Weights of a small GPT-style language model, trained from scratch on English Wikipedia: 9 layers.
Each number is 500 + 25 x the weight over the matrix's rms, rounded and kept within 0 to 999. Layers, rows and columns count from 0. Numbers have three digits each.

# o: layer 4 attention output (transposed), 192x192, rms 0.0594, rows 188-191, columns 0-191
# v: layer 4 attention value, 192x192, rms 0.0481, rows 189-191, columns 0-191
# up: layer 4 MLP up, 1152x192, rms 0.0689, rows 0-32, columns 0-191
# down: layer 4 MLP down (transposed), 1152x192, rms 0.0689, rows 0-31, columns 0-191
o188:453508509524494500498483511504503485521525464490485501504465479480513536489487495515503542474512531496491521489497476549516526470519460527545529497525507499534511456473517515489556506486464522540525488532482559492488499498465485497507494476499542503497484507496459443534504486496470458536478543511521495539533510513498436528520496466534485443557479479520453490452497504500477488536536510502509476521484498498479499503491486481536451488520530478442486440524497478526478471479505543501484501475529468522523537519492477511516537474563470478479497507503473498510530521490524486463
v189:490480499492528483512498449461494486486457515486497513507531553505490513508484514474479461493487516505444465493524465545490505482512506464507513492479509536525482501521533478486480567503486541472510513491462508538506485476540484542511499528499491473513471494513512515463450519507539513522511475543532487496482539510502479521469487523510511504497496485424508547475509508458488505502478470473499471486508497509513491478496485461506512546500501497514507523485501528467499499480511478518524523516483496499483462479519485520500465514489473509517476441509495497459493503491504493527
o189:483483524479516540466462487481515514483500479514501511513496544508526511476484505552538495513552493537507443499546490494508523493489550497459508484545493495525521510483553449475482493488514528493511475477483479497492524502493523493518505476432483549509542506486484504491521497515469465489510531513442492481473498529497493501509533488510510463515534460467568497438481524510508440450517480515481505481526532477517481434479518541466459497489518490495482522457529526498475505515512542509530508493471497523494485504523523554450481493505475519493523510505486509554452476471494501557
v190:542515506478487514500522498525497519494502517527511469505527566489526498509497500515520459495558525504488517479504491487515520535499488506524505496519487486506532502508489505500516484470517510482545530493494511528483492497525506541463523515465510483468479482485548518498516475549465509526527481465477472505512519508510502507465523492505463481531540500532501550467521511522525489480512470521498466515490512517531519468463522526490514530500514464524537469486509494486530468527504457469499508529536490484479530493482494527525534488499569482504486521518517457514545511462498509495
o190:508529495457486475480476524497495481519453500502455448473488521505531485492524485549505481471509491484504464424481511510509487524483502527482491510496525476526545473537543511507489498493490521518474530478525485512557505497553516475480515503505478488483489496540536481489517479488478499551555502456497454454496556466560538460501504452467477523532480490480501523534536501498425470457486547540456539476490456525490528475509504529543512509465472510454517439479454505513496488459451487513522516473499485480490533513460470502475532483476509503541508486468507479484548505476514499515
v191:493524515472471482502432510506530504530499541515552493498521510502544524541516451500498509469532481531475533480491491498523505476490509503529553472517522478479469527535529492464488486484471476429472499513471459471496501499480505517504542549511516498449478513484528530526497496489489489489517507546557500439494537479510506526511506499454497481527496464477503519475521504534488513481477502535503523474475500490490539490516496495503501497503537512503503479532517452496516487488485461466537506507504457479436505483516490501525492502456534513486503504531512467550545441506469486517
o191:508468480501555576529499540487520538495507478536506479545511473518517513467560499558480471449471542531524539459515493527446506568480464508547453477490494493532488537506503493458495520519528509426492474489461457483520523453512530510508532482537483498500468512467489496494532504489458481541472521492502444477511526526524539493501514500480481493488450502533525503527502453526451493501482545478461525458486511558461543462504536512515504536528472491534499511535515510508476498450472526460516531485467523436500474510516496553517512484441522541487502472515514485504562509497489528523
up0:500516500488535520513493496504495507514455515500483477519488529467486534452466486507513516489509520491509494497529467483459533488464538526463473467529530469508530461453484480503491527537478455493493554474550508486509519527498478430502527451568505557554512514520528484480470528522502522570481502440494553482447529524525510493519500463481516509494486477507482482482478527515473505475510519510519506511419452526477565494519558488516521453453526491492503518529476502481485492534471518512541519494502518499507519534502469510484474528475471455515484491527511469486487505504543542482
down0:503469466500493508507507505540467499436504537520519499510498542533506477534462491470527508503508458495497495508475441482508486532489480448503481463495469509504486460456488480498518545540469517496516437457459508501501479516447456483493518525482523445512523442547498524472474511498516459524496531495509504481504527530521534470493488467485468484506514506520461517502486507487501490461529458520522502488463468539451480496526532529491520455543524492519486506531439479512502507515480584505543488547522548552485485455500499496505507466448543492460510537490468509492511511434503533507
up1:503468491492528510492484498483483508505493472468484491487512525500461476477511480504511487510508491502491487509488511475484473508475484479515485516501543494476482460511543480449495516500497510496510498505454516500487514482477507490501524480494481512514512500526493488509481495506500492509473504508515509482490486504537522479475473514505497512516512472496477496496524548498520477477472477493504523486549525521491494497481486521482532527529526466493513500512468517460510508504508540523469481541504498504461478508478523504490513522489506518468463473480526501486513472499502504514
down1:478509543498499514524521512482474498495478503522509493497470500507490505466501502495486498503463508486486491522507495494476479488490491514508476497486490480505458492521535488467484510491496475477502457501472496528484474482494493501484481505521509507470453500496491520508497484501524550497516472509509502510525501479515460500498537489449519498502516489523494494539522484498515478536508479470494535509491501488495513503507502504518516491535524499515482486512510506511501514500508538504508481526486458490448506487488513507502488516503477509533457490475521465490531511508529524509
up2:481501501493478481526424491492507521518531479522502544508512537485474474484489503523484501511514516507506548505522429484479486523485519528516484491501523517510474510502523491498517511497514511551530475510509483487505495468502471488507500486492451525511494495468512493487498495512474486506480483496522526497538457488519503512497500468525537505483503510519500502514511470531517500479541497492525507506498505501505458501471526538517478498553514494471510525524457477512491510503486501516489530509508499477510506503519521511496491513491482517533484496489507507487494499483497526489
down2:518516488522484514517477456522500489483480517510481524516494490543503460505514500485488532418527497510502498531507481529464517508497501516482523481505489501507495527505490495508500448505501521493482478490499505498508486511475508511493513464460498514507522509484487515515524532479476522499505503471515524487445494531473474539489460550506533475524470502491471512502492477498485499508484483479536481514506542507529476528518451444532501546476499502500546481492487480504482481477494527480496513478489486495502504518490500519449501564498497469538522515520493491507505518484498503494
up3:521523552569515478486507520480478537472554505494476500538512492490525564480514472518498475517464513511487507511535475490481463521461532520523517528503562484528503494513547532496543467505539528510483456519507525505489515497495522479512512498457497500488511490495525514494573495503470513513493488548506504466529491536503468493485502474556486471550482473469500521503484487531488493492468548535491493509510452474494485487483486527466498502520523490513567488530478514469496535437464506525508520527516568497482533495499479496498488526537501509504494459473479511497525520507495483493
down3:540518498518540486456508507509538495508479477470504459505480518512519475505557489498520450505534468500516512526493507526509510507487505482523482514486523493470474519501523478421485489491497511472484528487446510520520570527490517467484496514507494523520498499505505503511492505514484482464469511487464527536519457503534500519502552467482484504491509519455550501529453500522518541521523488533432456493470537476502467503470531499531487487474500519516495449508478486478489486460499467500491497498464492478551471546556522508521473494539475494447531503478493519527504463533496520482
up4:464513499506495526534454558484478510531545558521463505456482451451477445526515430483487525471559493493465522492478462521517494450519468485533479463491456530500445435546448509485475441495524532530492465455525495449492513494416458545440494455481521481556518482508555506491505480520498510489483498493520507510487469446466529501587446500526457420473497467518521540491559473536533512533447505501473544515508466541480478528449504489464501469477505483481505461495561533434482537493478532511515498476491516477523492538434486480488497533558505503509465523497422427472474510527529517502
down4:481528513469497475529468547474550462479451510505500491530511435462522510465517450529546490499529540507510537504469516507531482449525473499545534477498496507560462484515483518488543503505524540499460526444524527493547496468483489510499523521526518522544481493519502460507448513516502462487475519491448515518472484476491514483537481472460505489404480459498504503470511508544487485471540489553512545585449540550521459537513545486502493475512477510486503500446497510483530503434519545504473467454488510478500483468464519455514466496493451455497506531477456470490500472514498517455
up5:486483499491508476511525507481505498491473523468489412550513513506513498516469512523496478528470548488515496505480479490494491478480432499473503514510469509549545477512462538452511531465498535533486537458515516528507554468522500469538519446517441478481483497462540495476451485443462485515493450495541518495452503498486489464525453495525490470517502456463515467500480528507521499490461528502475548493523510503502508552505506484473507527568526517537523478509502514496548514512522485557470528529500525543504494552465548512540467486478487493538501522487470465515476503538488473529
down5:546505471513493468493455468519495481497515495498492520481523498516467488500508487525497500531523504541483544467507488574511500468473517502457523532484484509488500524464493527537430479463493493514539499476508499470522508565478527452443534487524501531488436487460508492517526510435469537533491492506479487536513437478522470534457499512481513464528548477498512509541492486476522526530503515523508532493517501500482520486541512466486497524548477497487487548484492531524546468547483499518468560520544527508555505520550496475494523495525461523478494498498457548494473445480507474522
up6:450557490494503535465474524472495532501509533472501465525511498479503509530472484501460546506502524458526495503488495514467476509493515521486477499483506463473517510494510474497493509493497464408515518493531491495465519483504500522544440519479482500464469516504501498503446503480505482530522498474506465507499461500491519471474510443487472498462512471506532538525469506521508488490500501460479494492486486521506513490532478495488519523499553487549533482518527518490482511498457468518461518544494547539491518499469536449470507484517526496477469494479519497494534536533487516492
down6:478486534495499474503512494528553513485491502543537501512526507486512503512495515501510493531534472531496490531542463506502494482530483533544522511532519518503468538524470485485465474527504522458505508468491540490493484525508479538551452537481524469507469519509488460521494498488533496514472505487494489482513514465503462479498505493503459451508515510513520492509482502517524456467492465496521472453481527544532462477478504510538550481523478461495471543501483512515534497522477522494499501463528516465552499458487490490523478525488519475515532516494511504539529479491527514497
up7:500505498507524504506544479463489514485505522503484475499511514519488525499477492481491525489470451480462474504531502513500508446498492519517507489463499497517515511494501483491504517490556494507509494458506490484443517529507522509467501499513505531505514511486493535520507483513512474504493527535511499502499548500476511502515491493488554528476446512517519484485455533516502451447481502495505477486508520496502464506526490494509475491487510468523498483475504559574577525496508473500531489468485487517491467525497484483534459505475482509511471503528503484503531453519485459505
down7:525479511530460483491503499556495478525480534490525499490434504471448509519511452501455484490558461467438508447472499502522513524489541524533493559495497502491524543495490505527503517515488483511506532474491483521529480464544489469506519569478527531501536458554534504518558504501523501477462470501497503505510484514490521524435499490491489476532474546497518525499507499495531539520510502480505506471505507543485507483495554479499554473502488504491483468478493506475467520497458500494527448521493510477503482507526483450497514530502521470508493545495509473478545547542505440515
up8:490525517466477483479462467562507455494440529521528472484526478496519514514484504520499529509533504508496502524554555457495449506516485506496487572478503488461525519524498451484522480505491501503480499521481493523481477467467509510492500526504468497475472464505503526527491531511519501475500497489505499495462461547503503526517493505502458506495487489508473476517525505509496500491513567429511513503506480508529481500503474535536530504477484522506497559517534541525521545472526459509513507550479473445531524542492512505491535509530509513489460440449503522520469497522538480504
down8:545487489473505488512489503510502507482494517519497525535492460550508536530495476498494549475519485516537510471492518478462491471453481507504483533528522491489457430513470470490529472518502479527452474503528521497498468468485501520513483524489517533531510513484480504471507470444506482514507504468493510553443462474527518577497521487517446497501486498446510447531524503459516467502505539459518498513465493503517469509486518500520551552510476515489454518444479514479513496466475455485528511511479461460564492511522497480494491520512494519498468482495499508510468540529492520499
up9:505494454473481492590511505501480507468493497514507511495510535478504470413491511515570456519489512440485509506496484440491474521500463520511539528506545455482535525520563478521491466539501520510517517468495481467511472482493513564522445514525444487528497483507533496493509431537524536463516520528484513490502494490505557564523449527525452563493503517548481476554478519502491483540511503478477510464472487489487451482482528500508511476502479493487527514462503546495458504492496548477467472552524466520511526521516464504491500527533474493515517509504480531507515518495527514452
down9:468516501504494496467509492463509512524493502483493500509492525477509463491459500520521476478446474492525527502518426478503469496513518511466450480518492514510503534475544496482472478466538501538497542489458557511539486479512483512493466540515460487516498484543473509511496478524481509513471527478489480502517486517484537531495484519445502536533514478502437505505514495496485491490479447501466515527469515456451527508476514503500498472510543532509498479522540511535439471471501524451503481505463484462493511504499484488458495497479482482517492462484514466480538464492486490483
up10:571478550468511505513485521522483506546494461520462488471534492517487584537511519496528525486478492505466488460485531495461514486482452517524476505526562551476512502473514463511503527490496505520452463511486479468487542466510475490519539520496509520534516455514511537514512529448440543527524471496446508523529488478497488488456491460553478487516527506520498527506525493487554513525506485505519490575471462490431513518473473528486526531491522479537492535467508478544544532521546532469499493508490489480484578539501518496522476498529506545539463522545539524489499493476540419470
down10:487504475498484502547508444507578551515499471523544457446489461550473496465495521499536521454420559510523524501555534495538509494482539530469483488521482468524495523504547520512527496512514526521545464497481506464532446452549501498537520510469504539500502470468482545476523540451523497535477442450479519508500524484473529512485496531479436503454499507516514503503491493513585531457492500486538481515518544529442543518463516423537456535506486540537451505483454490526490465515517484509541525472580521548502514535561469535518522497483543471535462583474528509493459477479523472456
up11:491489494490525476498483520507493502494501530501508496527495483506483499552515494504534501523524513454507485502536471493466473522515528483487495470428518472500533485520497531484532490499477496505491462490485503474514494506473509470484503504521533528471515501466519468524491501533470519529519516503464529494451506484512494483519518493525495538425449478495458475504519474477503499495505496562512495481490523518485497515533525540492496513478525492510519515504501535460516534498457559502546510493495509485503492536509511535536528492495520487511521498491513494504535483507455478484
down11:496474472464527505505509537540498516509478521468474504535493474503478483511523484502520469514471526507549496514521477513492479500505506492498546483500451468527513459514475548491504473522455474502541526475506495508481465482510482512497520555514502529480531524490556474512501532558472483531542500507464521473486528504545497497507501509493505501454545486470470510547476493478490510525491496512480497495458496501465488543511551524485514539499491495501476504481492496471509515524482501525513478461502494513514520521536528516543512508519542479478483522500538523517521474497458494532
up12:544506529499448490508497527550528520538527434515492503513466527518530457499574507502490486507500467521480476470460457489480495530468485478517540484470475481524488497486450499490528481541513501447484472448501529531543505488500470498507482519548531482498473508438468498515499519508512529520514500488496483475493489516514513487522483466496503516526513515508483512473552549478509505530509484533466564511503528498516514512500501581485498538509495487478484550476501494460488515435507484492502495540468490494500510468453519523490485545444473492528467520506490486470512535513519482479
down12:438487435507502517506530494471501519475552446481449498499524496494514468495510501485495538498519489514478510544503436504498475499462522512486513509482493490534534500498453524536483452511427543494511457514545531494510496530450457466443489525546517522438501517475512490528495514523525496477427471498414527537533497506433514484490486477501511477498454502507518511483510536513481489550507525487507488529500511494505531518460503506534495521493464433506518467487464463533475515503526483495521431491530466481474518520461475485524492470509532514509500532446500485488489497462512496507
up13:488532528520497497514518506529462479510448517515500476553500477468518509527508485457539486538493490555507531520500481544508470461516500504501514519502476459447474548531475476480473490481483523519484507443523486567449521514465521510515543498494444498465505531536474532498486491446517454470509555566469489515517507472499533507506510477452502501515514502514510539490477498467473524564521518499484492549477490506511478507513516501524503513494510425544540520491518465433488507500464450523521461524484499536508489504476493487474467482495521499483471468482501454489532494497513485477
down13:499499467512610520489492473467543460511526515545503477521510496478474516474520499514515494508474535515524494520535491458491486506491499491501512483516478503562507476489519485530507517518484460367505511496502533476477467489495473503535486536512512491464517499513514518474504534496456513521452487475535503505515463495487515482484484510508517493455467535470495463490468521509472494477534501489508493507473532531508514460503498502497491526491524537529498460513493524487457478539506529511466472455467519507536527483533516508525512522471494515494517517506475548499485509471499506496
up14:493509528474495506507506518515482502499492501533531533497524505484480504511516459514503484534463519487529512499525490503524494540498497471519484481492481498505539533490509470504507509486471527497484485522493506486493528538486516519502489470522526493541511485475509482533465537456493507494486488498505514525505498514532484485535463503519515502473479493540475510495530521500519497456502484468486484500465526502467532522461487451486521495523550487499498486503505512482493500489478481520450531512507503499470504509471532521463482509529488474508474510492486484527463486476480510529
down14:516462502459527499487486523490535525496496489511505498493504532508497473494502543502505512523485504518502473534496503496504474496488493504519469499489498484502476548530488498520521537499516503441494488543504479487476497515474532512513509530540512485500476493494501469497510544510513502483519521544522484483498469494488519548476527502475505504501502496482542534520515519477468508519445534491488509482494507502456474497516467508540500489526474522538512512555522501495512526531483498487487513497517518537512499464529475468497471497513488531467510488508494531532537502507516468519
up15:492485500494527501517538514472508506489481516499507506536526481527527482490509513490497512478539517513532513486502522479459477529522451501551495517485500484470512540482487471505518508546490520531491506531498525527503461522524457482444513475508486464521513471476512495448495450515541501537468478488540524502444517514479517457470477444459458535520500505566511466450504528530483486457484468489468503502523512484527484528451527485509484505459497488481529530488469485457525507472500510489497488525514489497473505475460585533514545486536515548494509535516487492486515462525515480522
down15:548494474463536501483556508492434491517482542456502500519531480502490559536515512507471499466529484564479499469444515496506502535513468450538460511553529593492502533510475508498596548491457478501486523490487541460502483500503542496483515514505459510507506490575539477499452540504457504475498519418478497511454509480526539543462498480487501478560502459507474532480492568474484507507455521506476484520527474485488482531503527518500540507541547527514533459488458465515502503480503513492509507473481507466484455490459546513487481502495522532516510504467511530530502547508460499491
up16:459497526562496492459492509481511524513488541496480557535505504491526455493499429483477527477494511485460510496515495483471513511452495468503469507493475508463465467485512455528522492475465485513515568515548448457534481476517510537484495506502452473477526554495497507519546566496479500504503499533504475506503486458493516513496476450460489469471440521523438470522479523458526525506533488534452467495474495542510483483509479515498536512457501490529512507486542490571537532518463491514501520537485517492492484545518553489512515493490476540480491464513520455537553461506506520494
down16:504504492525498499527524525467509461499482506519474545511493555482533495474482480511486532511489506489435486505507486536516448469515491494454492526468493504509514509518491453527482472512497517548490514519522500459538476534509454478536477472478492490516459514461506463504545532548511500514488520537482526511519516547469455496530513497515505521518539456471489463556504542478483511503490485505520491522511497497503489526504504493504474485509498528498487503475516485559518483465489521488474471484497490538497489505531490480511486475495453483514533472525509481515556463487521535530
up17:494458505523481498507523479483467467463517522487521478456495513497501483485501499527480561538496451479524535455513501492519486492476535509488475471532476500492513447527483524507493472505525429497486477491514481505548524492476525477496508536480512493505500493476496519501530490512513504482518496480522475497511514512491447483517498514498515517475527480492473474499499485502514488507513481524434491503482534484485500462511497545505474489468507490514493500478491499515539516504471495519467554477486478527511567452510479471520473485522478507508513484518490463516506503497477499487
down17:525489482507500533502503513487520516484459514490514490483531467506516515524546491519481439511542513523495522518492475536507484460503510512489498513507518487502478478510475512472489522501518466455526504503512461495475472480490521523452499528499526491487492494511478543469470544528499480486484541530515454484510502487506525487502523515470536512491502537477493518552519500504525496483542446519509536466495527517541497526461515471504495495527536501506525525524483500561518517501487505509481505479450501524507487515478498490487461500492514544511495474517467476534552461491514459528
up18:485547501530485504550495485482512492512519493519480486505481500493498472512421461541473494515462485490443475444516453449477489531556494475447513539487519488513501498496528524500492469505440503508513521551529539506495503508474468523467482502480481501493544475486509462525492503486504489520479466499522509476520503498524517537497576478491489462512531527493497524492462489504462516508480474491471535544491480553489482508506467481571501526497494513524538498557489513495544522494515474506499547502486480515483511514509579499453494453480527497508473466503565492543462527505467492489
down18:531539537495509484477502483483575481467487449508499517497517488456522563524485517510493466486475553522528471558474520503490533475484473515498505487434451499486518494449489501462507547511472502461429502503520511511516502498525473508512503506491497426496535509498539462483516466427474517479503466491472502492482518583524479515466532538514442433541522512489478511516479517504474528508475502466497511489535502480509499473520535506550515519479497472500558497500489505496503533502449461478516502514485444485505486514477510488499459439462495458498496477503505477507475484485453492526
up19:522469479506489546495478507457530477487485539509521460514461498494426507512512490522496499490488483489509451470540497527504501501506489466513460492452519520527503478490493522507496509487516532490465481490521492507495469508499556479535483523503495525506459478496496492497518493455511492485500485513447468510470504506526469503503511481484494490523488503493490511504472539479488520520530504483496533476467466529522520489523478501524525471492507507517460503515504471526533476479508473499489484490506511493515477554505490506544499520449512465486509515464484523506507482464499438478
down19:464552495483552480512495530486481495491477510519501481438515487512497489506521485499517488495553509518467503448543483490546492494512506521473471502548516482500535516499504478470491478464472530515495463491517468480508463515480523493497504489507485474502503486491488491520532540524516480535483482470500480491479502496502504482525485472541475520496483548474502485511501438511451463493474516486519463504546521528490499486542509539518491467510515506500493455543469523470500503479535487495521524426491486521492503480506559494515502498546482520536491520442522524505508459516488514466
up20:537549547517458504453495509495489487506467505507480467482453476513536508496555462460470527518517513514533483485476521441502480505530490490563537528495483471570502483456477463534521482468525505495499518506507527498497477472471494492506470539490496470548539526527563470481523497483452490508512498467487511497479506524518463496483501460554472519467505499560510509524520475482490503518506480464500520484485496515466495472474456493509483487514546521484473461518494502504527482464516513535488443542498504535504513480513484511519491528489524485509458504530512515493497493470536484503
down20:499538466485450515470521483489463527515479487518510463517528499552533482494483541512484525514489521492480490460461515501501489459478493522555525493535535489496524515461537531508504501466522526536485476499482526471520531503501507477497488502486509469487460526498522494490501481479503493506496550519509534503487525544483479486519455462470481529481517509502523518502486502523502534492434471496489538488501526507488492516459495506497504500530527560506506484496472492526527479516489482529464472508545518503495511429508495499526494529467495465499516521520529555477452522525464482527
up21:449534486513458491479545477558508560464556475529498514535546468471545488568464502503500505500489512470474501504485509419505503542518492507493524496471526457538507489439504473524534471479516482492532539461473442535543468496462482492538503492436525478516501541528482488499559495482501462565536506499502464539454517497572534498516479494560489530458526474580471497548442517479504563536529522515447485497541479488524535437507470494476474515522522478474455516483506472471539529527535467480497439500504497531509509474521517530484480481509504544448529510454508539558471458507514503533
down21:518524467534461506478538485543526496495549512513522467519502496517505526532519471435517507459479514468501467485471521487510549477480495557485476498484483489515533514437465537507499522478497498471493516452441510539453524534483505507544513477491525459499486512490498488513540467445504479549543475475448471516506476482518549553525439491522518490483536464529476494607501491533534483547525525469468471520498461551511488493503451454495438500504473510529520561481506457482489559514528490493483495487539486530499547486521511504488518465520463456498532515496486547497514495581490526466
up22:465527497519466495483489531507481511490487481497516552495531519517482505543477479522500514523444487499469498497510487493453515516485464582512541500509482454477562467505515495480512498482529509516521504523473493511476485493465483533505505517509593540488487503556493504476518483493517537516520498540488537458490506501495515470482512504486469489519501481495485495519498518491517472506548474489475508489514487491526480548537482474509517485498504460501528495492513577485458464512528496486464482470493503540468448517520518559475485503480485532510545510500532507442527498485527472508
down22:484514486528529458510559504512520503495456476503485521508468524501473513467509471485518504498508481486511501492514518467481501500492531530492525466497480465465522478484496487492502507484475490509491501467493509483483480479490493509512502517513522520465509551479489474481523494509479496485493483551496536469533496519535499504504478540529487482489501430468527488519508537505508521528557475474493533538493468502517502510504488463541478471485467504517483454497469531499504477479509524473506501512481554537514502530539480514469507508516487494545535525505467522478526518483504497545
up23:473507525482525493486513513533526540518510472550480508477516478511519478485522534553496501555491479522509507468510541518467468507502545525488431504491506492423518478504551438486496519511483446507521494459465513519504507468496517496516492465531487469525495517485481512509483468519519492503487472463505464489483529491469464498514514497485490474528491488509466515485486521509490491478491508517510494508511526491503512472508515484488476462471478491529469491534517482503462508501522510505512532479479556489487493494531478503518494484469504490520483530493487515543546489503502536501
down23:449511514482527491475493471501511455492502494524552521491491466531477540493457509529488508530490469486536524505500535526513489490531511495462469516504507481508497508510418475526511555487492458504494513472492528508522525542513525513510474522532464515528444499526503469513505471545515463478465467514506479512513523506499476498514506482477467487517467508531490482464472503490526487529531512512502538470475548495451515475501493473450472468490523495532504473538503483485465507494458495530536526455496522507481500518556456517491529462511465501505529503460462525500528505483505487476
up24:463549460498483462508527514481475477491524457504451443484522499476481516507557530472459509497505506493506509521471515417480514527535486486537556505501499472484549470477479482496512479517509469516516485509495465475503498467493509474486499449524461499473503507445507471530462509481527506484507455547493478497508530517493561500475528468488464519487532504520557497481480486493487515495472535506494531509561510502533496508516483484543483488547512515491535485465508442506492520475443530532512513492428517455494515489505532487521499479486525501534455493457477491494457503529486520484
down24:520516449486477496522524459521519454479489462489497501456484500486445483508468493475470445541511486515502529516501478467504514479522529530475515498477495527501488489465521521497526482490516484452513489505507462499534484493542479495463451497498538491515479449508486464516529462482445492448476511479480536512504464511515508463517518517460461504483524453489511513484490511504465510562456510453510533503486522555533494510453467495486472492547501415451471493519510508537519506532510480476469528486446511494547511524505484488510442525487516469499524474464476500467472516452474480537
up25:532471509479520485520512496521503506494506492480534494521517479519461529476495496511514480466485491508536463511507499494502458493490486535526507484504468507487511509510506494464514504488515515501520472470495527516495502514512471517529540479490521499504487498503471494489497508478478520447526526519545510513491513483484490525544507480485480521497521513461482502495526483522553499495490486496521518517501497525508518524510451560521496431493511494480492515495520499510508562488512499505515507516483502521494511497499485489499520510501519498486487532492481490547513498478487524501
down25:509486493504542500532481527529507490507494492473506532506506507493477470494506491488482561508477512513503485517541499503505506504531478446520479476515477467505469508528531482484489530494495525488492483496474535499505503545509510514508534464537477518513514478498476458463517478464480518515547493467508503488527518533476490486495489553507501520501541535490537466532474506527491527480468506504493516509498493528509481494522501498462473466540475490501531502491497476489462550482500489478524523484436537474482479534491518465465522501497509494503483512524495527501476510423500489496
up26:526494468511534507494571540491478500501534478498486471509516498469490519470507487511493512505520515499500511497517473493492531519483520501480510481477471491524478504526471520507504481507511531533490474467539508485475507497505484496555450510493498538507479509501488484530532484483492503484510546510526513509547495490504472504494528485462486540528426478480469499528460495467492510469495485534469471503508459511521518486472511471513498506519481502510542476486487483537500491480512497482526463481471501502480479489507489503499479521500524541479485532492541535517522494495503512477
down26:521506491489511518507488463502487511494523527533467496495497466519493499507475491459489465528535503487471439504524520527453510472511508514504503518477479479462487478517529500553476510525514521453508510512517496506527533472522446475440460555521485461520552498510460488449475484467466540493489522464527490497532483538512541476543521535518472501488538516520515506452482479546476522523469483481483503483498518481540522539512541490456553521501528523521545511522479521493523538551576496510511478494505519493510506485496544477456489500521523496487497539504497495518518467498453472486
up27:540475507464507508532457510468502483520502480487501497496465531497507523557505507489510466549492496525453499474540491484465519494501468470473506458512485476476517507528480462463514513508453569493506453491476482492504516491497476544529491438464522454504479512500459501473465513460539464473497543537485484481518495495479489518494493495510499458518507535507490483478499526526509469515485453484536517505543518476515501489478479471504424593508508457512500520466513461506551565499523535479503531505517510507469482477467508473497464567483520554531490480491468514482492518470473498510
down27:528454462512486480526459526534501498506508520498464500500530495557483507514553478476526515456498462515452496493450497502490484468489497464504483490509510487522506521521493515507500514520469516521503449497476480473560531509499503532487551498516501528482513538468466502526490504547474502471450506438457496517516489476434558513522504473523495528521535536463503473479496519521506553524536471524494517482514501479473479549458466460470484470540537488511437489503466480528482467537481494458493526515487480475529536481502504507517579526486515480490492529454487514476513512513465477424
up28:502480487490501490516504454523516487529538503533521494529529521475494464474540491485475466502526482506497465485489466473497500512477484506490450470503512508488528481484482496506511513523489510478508487537473470462449528493481522507508481487507514506460511483474520520516467536499512480488461514543521522530502501472555496487485482482533520464483480479523522527477421502495511532502516501538487485522488475513489456523468521510505525502481515503475536472488525529468527484549506496493510463496488451509452475523495508509546466508497485515475506498506490451490453477511519491486
down28:477461508541511509511486472495474472490530472484514515485508480496493536488530455514482479490488501540491469479496442469511466495541495495459477522538476497514489486530464535507506508470544538492457475519460516482476487500499486510511463509515479453500541462517513534464472518497522499495529491491488517519496497493538499521513459553499477489490492521516526521538454513483470541456429473513511530509534484512514480538490442501481512508480510543485508436471516520472486476532504499519503490496526475488483520473493484477504426531512472477486486461493519499502519521501514520523
up29:418467517502518500472496538452471517470470502459520486502553515518559493530499455484507497482529445555521515557528517483481559508461517513525510450489469494515490480495485477451421521495471568595499501464488476499472514503513480488441542496551478509511514535509491470489514495469553537507529537488481527473519504588502510454491491473506463521485455522516469536545505526513548513496522489489462501505498465498511458524525515485540522499459517485486492468467451497541558533512486520458464530528515516468513500469478500478477539520474508521443544478484502522512490553499457480490
down29:458501525486514497435495543493531510511445515526488505538514490514509539442529507476523481539524541465505491524500514502491500489517461486435480542513473474538463428480452534555493509480485510570514492531519544473506504541528510467505489474489509500503525480493489540456541519565498567511467509473509553540500526475498550455449547484541447487523510519499533508503485500474527506507526505485498526459519453527461493480505472474480484488494464519501475417495488471504518572464519531534472541510516441465480465497502432514472524476543542505476516496464528448577492446493523484484
up30:471467534493502477497553481454463531501545519519554459486479498489485489502541499504458511493511496491534487480482522527505516468455478473457536515459470435513507449450508501478531515482460458508488505510521490462493508495509530434533526493482490451550539495501467450485497465485474560510526487495537447500490469458491510531529474511529500514566463537505484506511461590473447536502537500490478515453476501559521477535527505498484469516483476475456489530510488491473502454487490480477506533495468527556534510486484484519499496519471527521495510505518507533538518517542525546520
down30:510474517533491497503537532483447450460519501511507488462529480456479544490500493490461542531530530509486484507491519526486468473478505487473509490489489483472489531504485546510532462481473475482527489511511493464479517559437513525523529489456498502500521547520466512505459470525518491488531474514489472490480493482514496497530493522501522523505487512479519499538484543451554513513471506423531493485480523514544527530523463547503507489490512482417553511534522563520473482466518486479531501508556529561549511476486508494456513523513491511483540496509476543524451478502501508567
up31:452462519475532456510505473542452498455496528486478516499511486459508525539516504517495495493496517527519502490518499499480512486495508447480516504452519507435454555503517551517480487489541511527508507503507457550492463493471509510481497521482519473502520545498506522487492478490491487472503529506491531486461536523480493520471525498460483502509529508508524500512501514527462469537490496508440531541504515509519497501511479496500492514439505517548502485488492460524534505529532512505472470521487525508485510516467482516475486513473546468456487510485526529506507494490530481487
down31:482528489463529498493541479510505483516530514515433474469524456494479558471466542490469522519479484468495481538502460506474498461533480458455493475470502485486505563479494475504481502527498527466494527519546463515494510540530497495487498474530511518489502521525507458503487466495463525486501506505536502492500485502511466487509527511465507542514469482538511523474478492486516499514522485493512518511497487470513521505511445480499493517492500500527507424494528505501497477465497496494507501497509516537463553533504520468492492464529520470455449485473482529494509502504466485510
up32:460553481509460488487542477471493490519501516505483541499527485495489510485460498520421504487521491476482512512516495439518500535558546509510471497503509501514466481453516446447528470480526518490523486530525467468524455485490505488518530523460544520502520493474491491465483513488514502472487470497515487497487518476495473481453482480520481457524485494549483519479531476544473498526485528530512499512512506503502504485484517514518469491528472479516493512527475529541509521475514525504550445484498533508457525510501485477510525489536501500509524502503507509514531512478495499487